config.yaml
n_layer: 21
d_model: 160
d_mlp: 640
activation: "tanh_gelu"
norm_place: "pre"
tie_embeddings: false
parallel_block: false
optimizer: "muon"
decay_shape: "linear"
final_lr_fraction: 0.0
doc_mask: false
steps: 3317
Each number is 500 + 50 x the weight over its row's rms, rounded and kept within 0 to 999. Layers, rows and columns count from 0. Numbers have three digits each. The size before them is the row's rms in percent of the matrix's.

# down: layer 8 MLP down (transposed), 640x160, rms 0.163, rows 282-301, columns 0-159
# up: layer 8 MLP up, 640x160, rms 0.168, rows 283-302, columns 0-159
down282 022:447593520467496564574459523498481474501428522543491581483454516402520579504456461436443504392422441488513499464545503527532570533465577566541440541515597470543400463468539403541538474489526534548467539564541515436378480583498516481578545439406461475469503510577497508511485495540479490596508448583507479563524423421484558400460487490555522556513517473448489489510420493524550427490620486495495433570489538509525471476465457378443518562529615516519447469485504423499588471540453483
up283 113:557465412593459435459535473531437613387488393502506538481517570504467517483548484544436440572447470532475464453479475587516474478577570468506462469545427529531498468435601568479518495464502483509458540470439567606546520569517455520540511553559570493493509501494460490512593457501450489391449462635572498440487512492380511580432582594535526530485491517496456364502478545553475577457562461524501490451415491457512527503435456498488535501487497446498573453580571518536524466478481516
down283 119:572465545418450481508533507484446492473499539522599572587537462508416523461505540445534560488564582589484441518540500518513505595538509414530530514560535475515502419391606498510559493488547454463444487488528474435517448482537486522536459426536467528542438499516468559426376499497480437471561542482565418484444455567531459438445519435492533426361515470531485478496481499500581524471455525473466562431560567569449436450442540597523529538589484514518467526518494541429479413626471425
up284 127:496613435542490543455413534542472510518538527388553515509498508537463505488434504487538549456540483528606468455422466534485557559541551496553507436518453384381482453494515560506451590484568481408506534531439489445492533500459495564565428539423464508474498499451458556558480425549452454451533411410624489513513472439455475547485517417514517548575562421535499494549547526579545514566565544551400645470514535442465527487423496445501410475501461502535501423517507538507520492568496537
down284 125:505470484556438446526550454460481495484519455504480462511510448411514525516562529516480481571535557482402510460587515408427413445457472559505450605549483587538497519484507404522511458472532535545490472454585494531455558518462489475436576616524474512462547486488613431484462571472547583567511537552391538476444481583505545476478519593483344475440417550544537476528528441488515465471406451495616416483513530477508507491574491532444482511575600474446459529498589496476453484457550508
up285 100:470514597419334492414480456440543474450512581604486441513486526487554512545509508464526492559490394516455473480487543497458509518422552504463474447526474513432494532498522527572587498453525548509554466462540500493492476509440468523451495538394499470594586511493531451388524538499492588489479477442585408565624505432505491582560458544417608554461497466479420491507518549571557509466436392440490398520528461511504477484576503491493557545574573512521491536456588485497463469534529511
down285 100:524590537527467487508428493507526487485437586510414552491500478513431486412523490551447434499495486513533462491505502560478447449581477525419470480469430511525565502466492573464553476407427482498461624552518481457546485561530428513574472445537503553520506490478482539447573446603552548584522508518461509577502448485461519494488538537521426478575513474501443483484405449515518539551482499545573574568619565561443520415529421585515408451495457464447570355532492546378458484463497591
up286 039:490571406519490499491467424407455515506457588469496547492469516523456467509622508552491506483535554460541473514491454502458440519539598499471531599434554589596471429547609471518488445469486373517459502513516591484461579557501439538609428558499452579472515524546573548457491440550536474459542560530414444463604488418507554452501502528497530543578452538529482511449488443523519472537531548483527541496493532518490553461599449500524478476485512436347462469499552403546563565538484554
down286 042:410570559516521554529482534478444561514532495544489578466486509521467535536558484600505528609577468530564492501421439411471521443505518446567460525475429528563457527409428539512533519503489514445583522489512493468416518487461422563496526560461446521495526484548497565459442429541469634555545490501510489492507602452539423414524459468550519511539370503519516518405478552473507558407519517483372426626514526482463405536452491415496537507550490494394515475474535470473518466602496493
up287 106:521487577524429445571503499469508571494584488464573531484484527495499502413559495481495521417550513521454449475457472475454447572453499488470521500597552474452437466575530498492404547591499552541476492503426507594567442480404449556536611480499506455554491540583515495421453549518513542484474498479473520435507512527567470540459399439515562425571486573546484438595506516544478537526495545541410517578449494481390493412451555437541524446482483360510553531533413561442545434409551499
down287 113:578511426485449495552504479437506440490532551461420442540540559523495572478470497524572611521464485508585561487526513431531556459476494535491542507450404515530494462478413505434530603432477491562413525526556520509561534513531500523471514514559464548439449420433406446552575523582491488501495447545609458524533479578535567520460407516493465493435560422430538488432479415433562512516509465535478560470540656508548540522476496503507522476452569528347469418530530517547448415473501482
up288 125:497500411584448478447489483574490473402475483482457547530531504518452485472532534432457517556439521516476442546447473496477462456469517620513475485495461525481560571412567430636498386476472598481506588522516439484418543518385495499493555599448482556512485627443506477507474436475465540500572465545540486476539444535503497613494502497494551530528527471540435506466527463484542547495601426519476550507443547519501488487464646408475597486584581442529508432486441432505566493528500481
down288 139:513507587538556517513508562470575419475475547504483400425526505467473527525541485523516505428576437460589528384536552390495569478475546514474514572480469554542546480537420419410535509519515541522399444487558450590499501537474557578489419515582500562520422460480511463465497419519523568522568603446482529474505403480502535486506457594508555562476407485470523402462550540543541477481446485538579513498573570434509474359492546523477475507590414459435439494467484544470499498530492515
up289 039:469502560553511465504461445577371429579447450508461477587493440493493489503504388524536457448585531494455516523499483456446452573494520419398523506545520548607590469478567495465605553566467473472488462435491505514523467441532538457535427519462463555567499483522520611522535522553547435444530536460471483506498450369478486525580591482373429463495409474466461479487575570563485464526485593507491532560466446477454560499566487613483522546468540514508563468539529422504436475473525524
down289 042:484451545540610495480417576482538548517567507492488500472462482511544495472506520513415506536540594465554522540473507566442549400607552553482400463502519465490480519468469526539601480460474532505564478550486474510471493457569523524483486505517520555515469489527543454370520474536560543513587473486522370450485469434495451515428614598468417407474492518443498556506430592536503504379508492505497460626568471512381524514518420457560469373547484490526468483451507551478455523537425467
up290 024:414502524571484476494495479485461572432521550525492548647465490504528487485399514535591458395464593520558394445494559510492413596458618451565549559504475468526549580464500497440445483439478431467458473494401508551505572532509548519492494511525506595554489437419470469476545567555512456445526515483494561568533465413460529469490507446439542456478539554569495516497502424551427397500484597531503475487460510512425560448479466556560510527444467510582523628474460499554484452495464536
down290 023:534530575593502455609383478460530497471526405557466502516521512463461490483543461514431503625504539470588520487462514482509571440514448508488507518508447525571458516478496491488490495451469482541517434540485498504491495477593465563407501546519486562536437462502532468591497416514372589529481540526538483453473598506553586524516613566505522511506450447386494526508449552502521635414594498444497453512503477530556475604433428432553519438407430532438536462405516502496457470528498471
up291 073:438573504489531536505533492501518507500585486509552442514442459446462603528417434500494627632457570558517465533498418460457410524481547421496440434458359452492396578538486545524521514413425484489495476398457549498450568546548356543496494568479483521450462521481503550536512493555538469440449498515486453472617543471529472503534521484391455495477468578556479479539523557583443519513509491475490537517486449535464465517532559455515431541510562500516521479532621574450466487487556562
down291 070:561480519515518469437436481513529438498475537505452527511430536500533506458604475543497456399546376488494569441523517499574576477563471509501514540469617540504529468491515479484523508532595423560574488590530434524511485508433606390484501474523488465564549408591498405415452517515456570542410520539543475517511440537461543483461507558584592504499584455449491569483458476487500492399532524491506562462463514425511453477531368503464614491453482506517447549486416458573459566455511444
up292 087:485550490495524571443479526622555491496443407511517554463474536429510448587456518540466411540486548439464468451393387504489525391405556437560516495551556495485483535476503399499498507433461512499410510509469474499499478557541511488505540563477551514516525499473528589542575421546568515571464492507520540475453596426485478603502530576577523480489516413557458485589554522508504485468465481522514521474457453551510595524524433410474578411522571399493548468574503439513519374554537506
down292 076:415504543484494542554513490421436550495455472443519431508530534517518472480548589566498520535561361488536347474479486484536527404534420411528450411597542525496512503484473524515443470465546506470574537449462621464597507473496478542441582507471461441443472456554485527506522544484480443535543510520523518547486501470597396461517455540434595490495514569526581510496418405514551517511562516573504456482399581452483471465519524508511454427524434567505501564505521628458456496542568514
up293 097:435416546505560512483455409506482513482491463524554456521495504550424441470527555538469541577516522431470415510533513536478445567506495569506537525489521557488471587559513598582419547520460521471534493505467575407470595543537462504425428528525503620418502595490543397554548423477471546531491515485492388479512451340499506470508565512559481452430504474491385532510512470526447469506468511535438505485501454553512434585397454519555538501503615542575473499501570525523461559415515532
down293 095:587586347595463461600523555539547537533470516479503477517503493493502552547494509514436519476517438575483590498503451485549412558479496466411468466486493434536476495423433419500570453526532404497379466473452495485586452490481500523519511465517553397566547461489461577457533494541516443496517506473492572514476514636447452559471472513534467486628493476565524525538508530578491488523552479551422520545508506405489553437521542456490407528590454518392473491529571464567533425530437498
up294 111:490547508501522515517473449510471518470403553509471461535558459574426485467482507469534470541596494564459504445529558411525469535464564493579426411557517413471482463444518536526493535516531456585490533492460561510528473523429462499548516452475478510469449461561489515410495530487460496504444457478340490513519468429479505617533500456413459540511411597540511591527650459586494524483549522596519486585500540466483388351564517532564534518511448508517442575519494442557515562484527439
down294 115:568453496514564474442471501409525476513520593338520547418440554516486519503499462465445524437453524566510505589514516462555578445577504535434564420454600482463479425583451585498462517517561486594483581512518445532498574459534537542474523414564502526469471517436447504549511490497533435433433507571530494510566433562513521489443437536562549478550521493542410464525435525457535616485490468488464561382482411555567453584538499429507478436442447504451527545484530543489434473472512510
up295 095:497574494486472551461532583608483536399465559518488528513606493403419537524572592571483591431484523514501483516478417518506507462462476574516482581518493434490539492516512460537535508391502453508496494593506459452410534483417448414567562512474584536534508459404504438504554469528457539518492527439486524634474489527614457543491448436506540442535529461444483520486482456444486519414430557451464469500385541561552552502551530448397595431458466516549520501553486519448526526506557493
down295 090:507506509456470533622541390480552547539495481444518530488406485517640468525401456449567517619519456511501442478482530457600461534542471473539491440464537484540389533487504463634457476423430492526495350463480498516506541508566638521428440473414522473465587473474513515525579535456486517543475465510518506490465504515512511481561502414445504544517540487488472404500426514481589594526545476493530540517485550438457442500397446504578485454476553481490562530465547507570523482572512490
up296 026:597495438513542465511453543436490441538498487484401487521462505528556438549458545425526432586485468459420535470500447528465482556527606464403542445472469486509530584388512517469658470413491422529551470521452501563558496500491451489473459520542482578432542535515557478500495524529508478472510568418494534481493543388543510539521584684437629500523519547522610484524500504471546452514504511400523515461476458493533514427506475490537586420557472463454447529487533462508474471548444503
down296 026:449450577604400524526498459486565559442441548551495535457587466503402536512497424405457503459494501544575470557558476447553517460504472488548534576468462490537462600554511463379402442450491564536477484510476433491429471474487561598568485492393475545540440578447500546494512508507512530557434540566505481550444476495442439471550414362551477453492408544539528491501481466456446514514577490523536429491592573518452464564533493525545524545481556596556519523501543459490536438448509456
up297 041:503535459550536538369439527434467494517374508477411543511532508431475564458503565573485540521484524460560463437476439533420493421460531430534573495392538586540567481429642478515541501485536477442513568484488508568489485519507462498572512575571530445477535592430492533467454518439484398521556514532502515480585624481457506458483418503517569529569501525519409461466497498511477463552510490488517542527575501529403541537487468412413495530402462464538456488461498517471527514610414506
down297 043:502442523503448441639519434551531484426549504534562472469495536534453466558523458457523456402465529464442513516541543503602567581482488498441443460556506447459554518515497572503467504502445500608424403511505486513553521456509555521458519445469454554473453496584476489509497481511486539514438460477435511532440342533574561511504513515467437447542490459434557546548553512427545474510488476484495517401428492455575565509574450586617542485599473542440499492450465451606421465432585558
up298 087:465439427456509373529501528463497503548436392479533515414474468548553425584483497483453492582527554389522532393404501438535540442548495523510431529482499553521515546454500534505462479564480496455426464533465463426579572574524574480504546432543548562464497608529455536458508570493513512569515471521488508469542495517494516538548458392510431579517483564543518406547483429420640530604559532454519432534481480451507486539543523559534578475495489441443447524543536482446550500570431484
down298 092:626464481479545582578459445520561442553519512419433432492522487562463500383466510555598478396440501510485544520452388561523475492443458464481560480580400455588567497464517451477541522459531549498462508518580564493523438478439522437501538611520421437480512488493543427543504455538538512523548536474509519515504553512471450549411472514452459431520581545392464570548464521536467468507504466509545551506551559447455506540477475466454463502603511539531600525403573488516462547507383475
up299 046:550474482410511525492530480546515537452509595435491561465574463480503465529516549546575457466488504482427511534489455536461478514493453464481476500488486489520605492422457487502497468468491547652421439392511491544498526377434511539616505473461462406505433456568579522510383465552456410493587461392446565435480466458558483415445542497490488531501529521483568510498579576537469503507392511457455514457508507476491483545556545539534528474507500594645498544473513495608455574509462487
down299 043:470452501509577555552533432501514491475409437507388525528455555500498490489497419501431451492553422508534565513565502463589483572437535433562581546499523510509479488561561535488439552514536500525489532447603511510510484526427461559577505552523415533402495540375522557522513537547535525501499555558559575547451558493469506486513437350571506455530449484515545499424339472499491445510582515478522505506490476472479443455545456541475507581529574494392481456455573477437557531603463459
up300 111:496609466468484523474526380542440546524444422453431503465510501428468496439451546504431450510481512525557545493531498498473526496541450528420561516533418433515427502415475479434522572509463507490538487524512504616606523650500447508455456571482487507534555421461446454475545496561432520493549468468534569450526531580402635483566496471410469535595496457439450551569505454511517480524516552515561441513481559582575570516413439463492530446450449525578487506567464526465439513553532505
down300 116:537520456467456431551480509504507530492584584510537533425491477516518439460485387437507354524507448486542409516534431507506591490498498520500454550551514470520524548553408446471557558402527573486541407414450407432484563478526530466519532549619517490567546432560499533461614484468526424472440498434545523565550552485545471498490479498476483578512447464499536536459564576546477527533546407504526540478532485456547560642447527482543541424477466533446391444455516456481471518511466563
up301 107:457422461415480454488509525549467502528530470590506552387479614478508521504476538519645510450509580478484469404473461483555501562494477472451460481526460506465443600490490520547566473431539543441516510415547492448416519475481486540464576556468483516360548525488479508500435512457480522577544450457503545473485418617544486567511535515480531502551553415422474406527493483472566504531524431440421487373535482544471511524572490504535595454499569481563478530591500570568488554476460590
down301 107:611581556560504584541545481470490482446508568366423450543535345476478454549436399492491448489555486471576485601536557496477513460488503494459541438476483485506482424554486589452463481495453395540563557497492490500485512492469554432515414447526504471587374541386540564477545537597508477481443566479478518541488535437497527440489500476547483523466420526592496549501522530497446532582476589519549569572463584507558553472454493457472501536514394543475479485512483436490517475483528475
up302 121:517496478440516512484482552544455475495571449475550486441506480425496519493509622465507453470552513593537384501449409561590439539542477556490499619469465549544518433493568465437467494414527513477521519399482594573544505472549539561502524498543472507529407546458400541516550441456463505470599504483455476453516496449501566554479553465445526463440471521538481474513520433563402447466453532402496448539494617413496488381536561559505533480554489467510429493483616598495471527472547553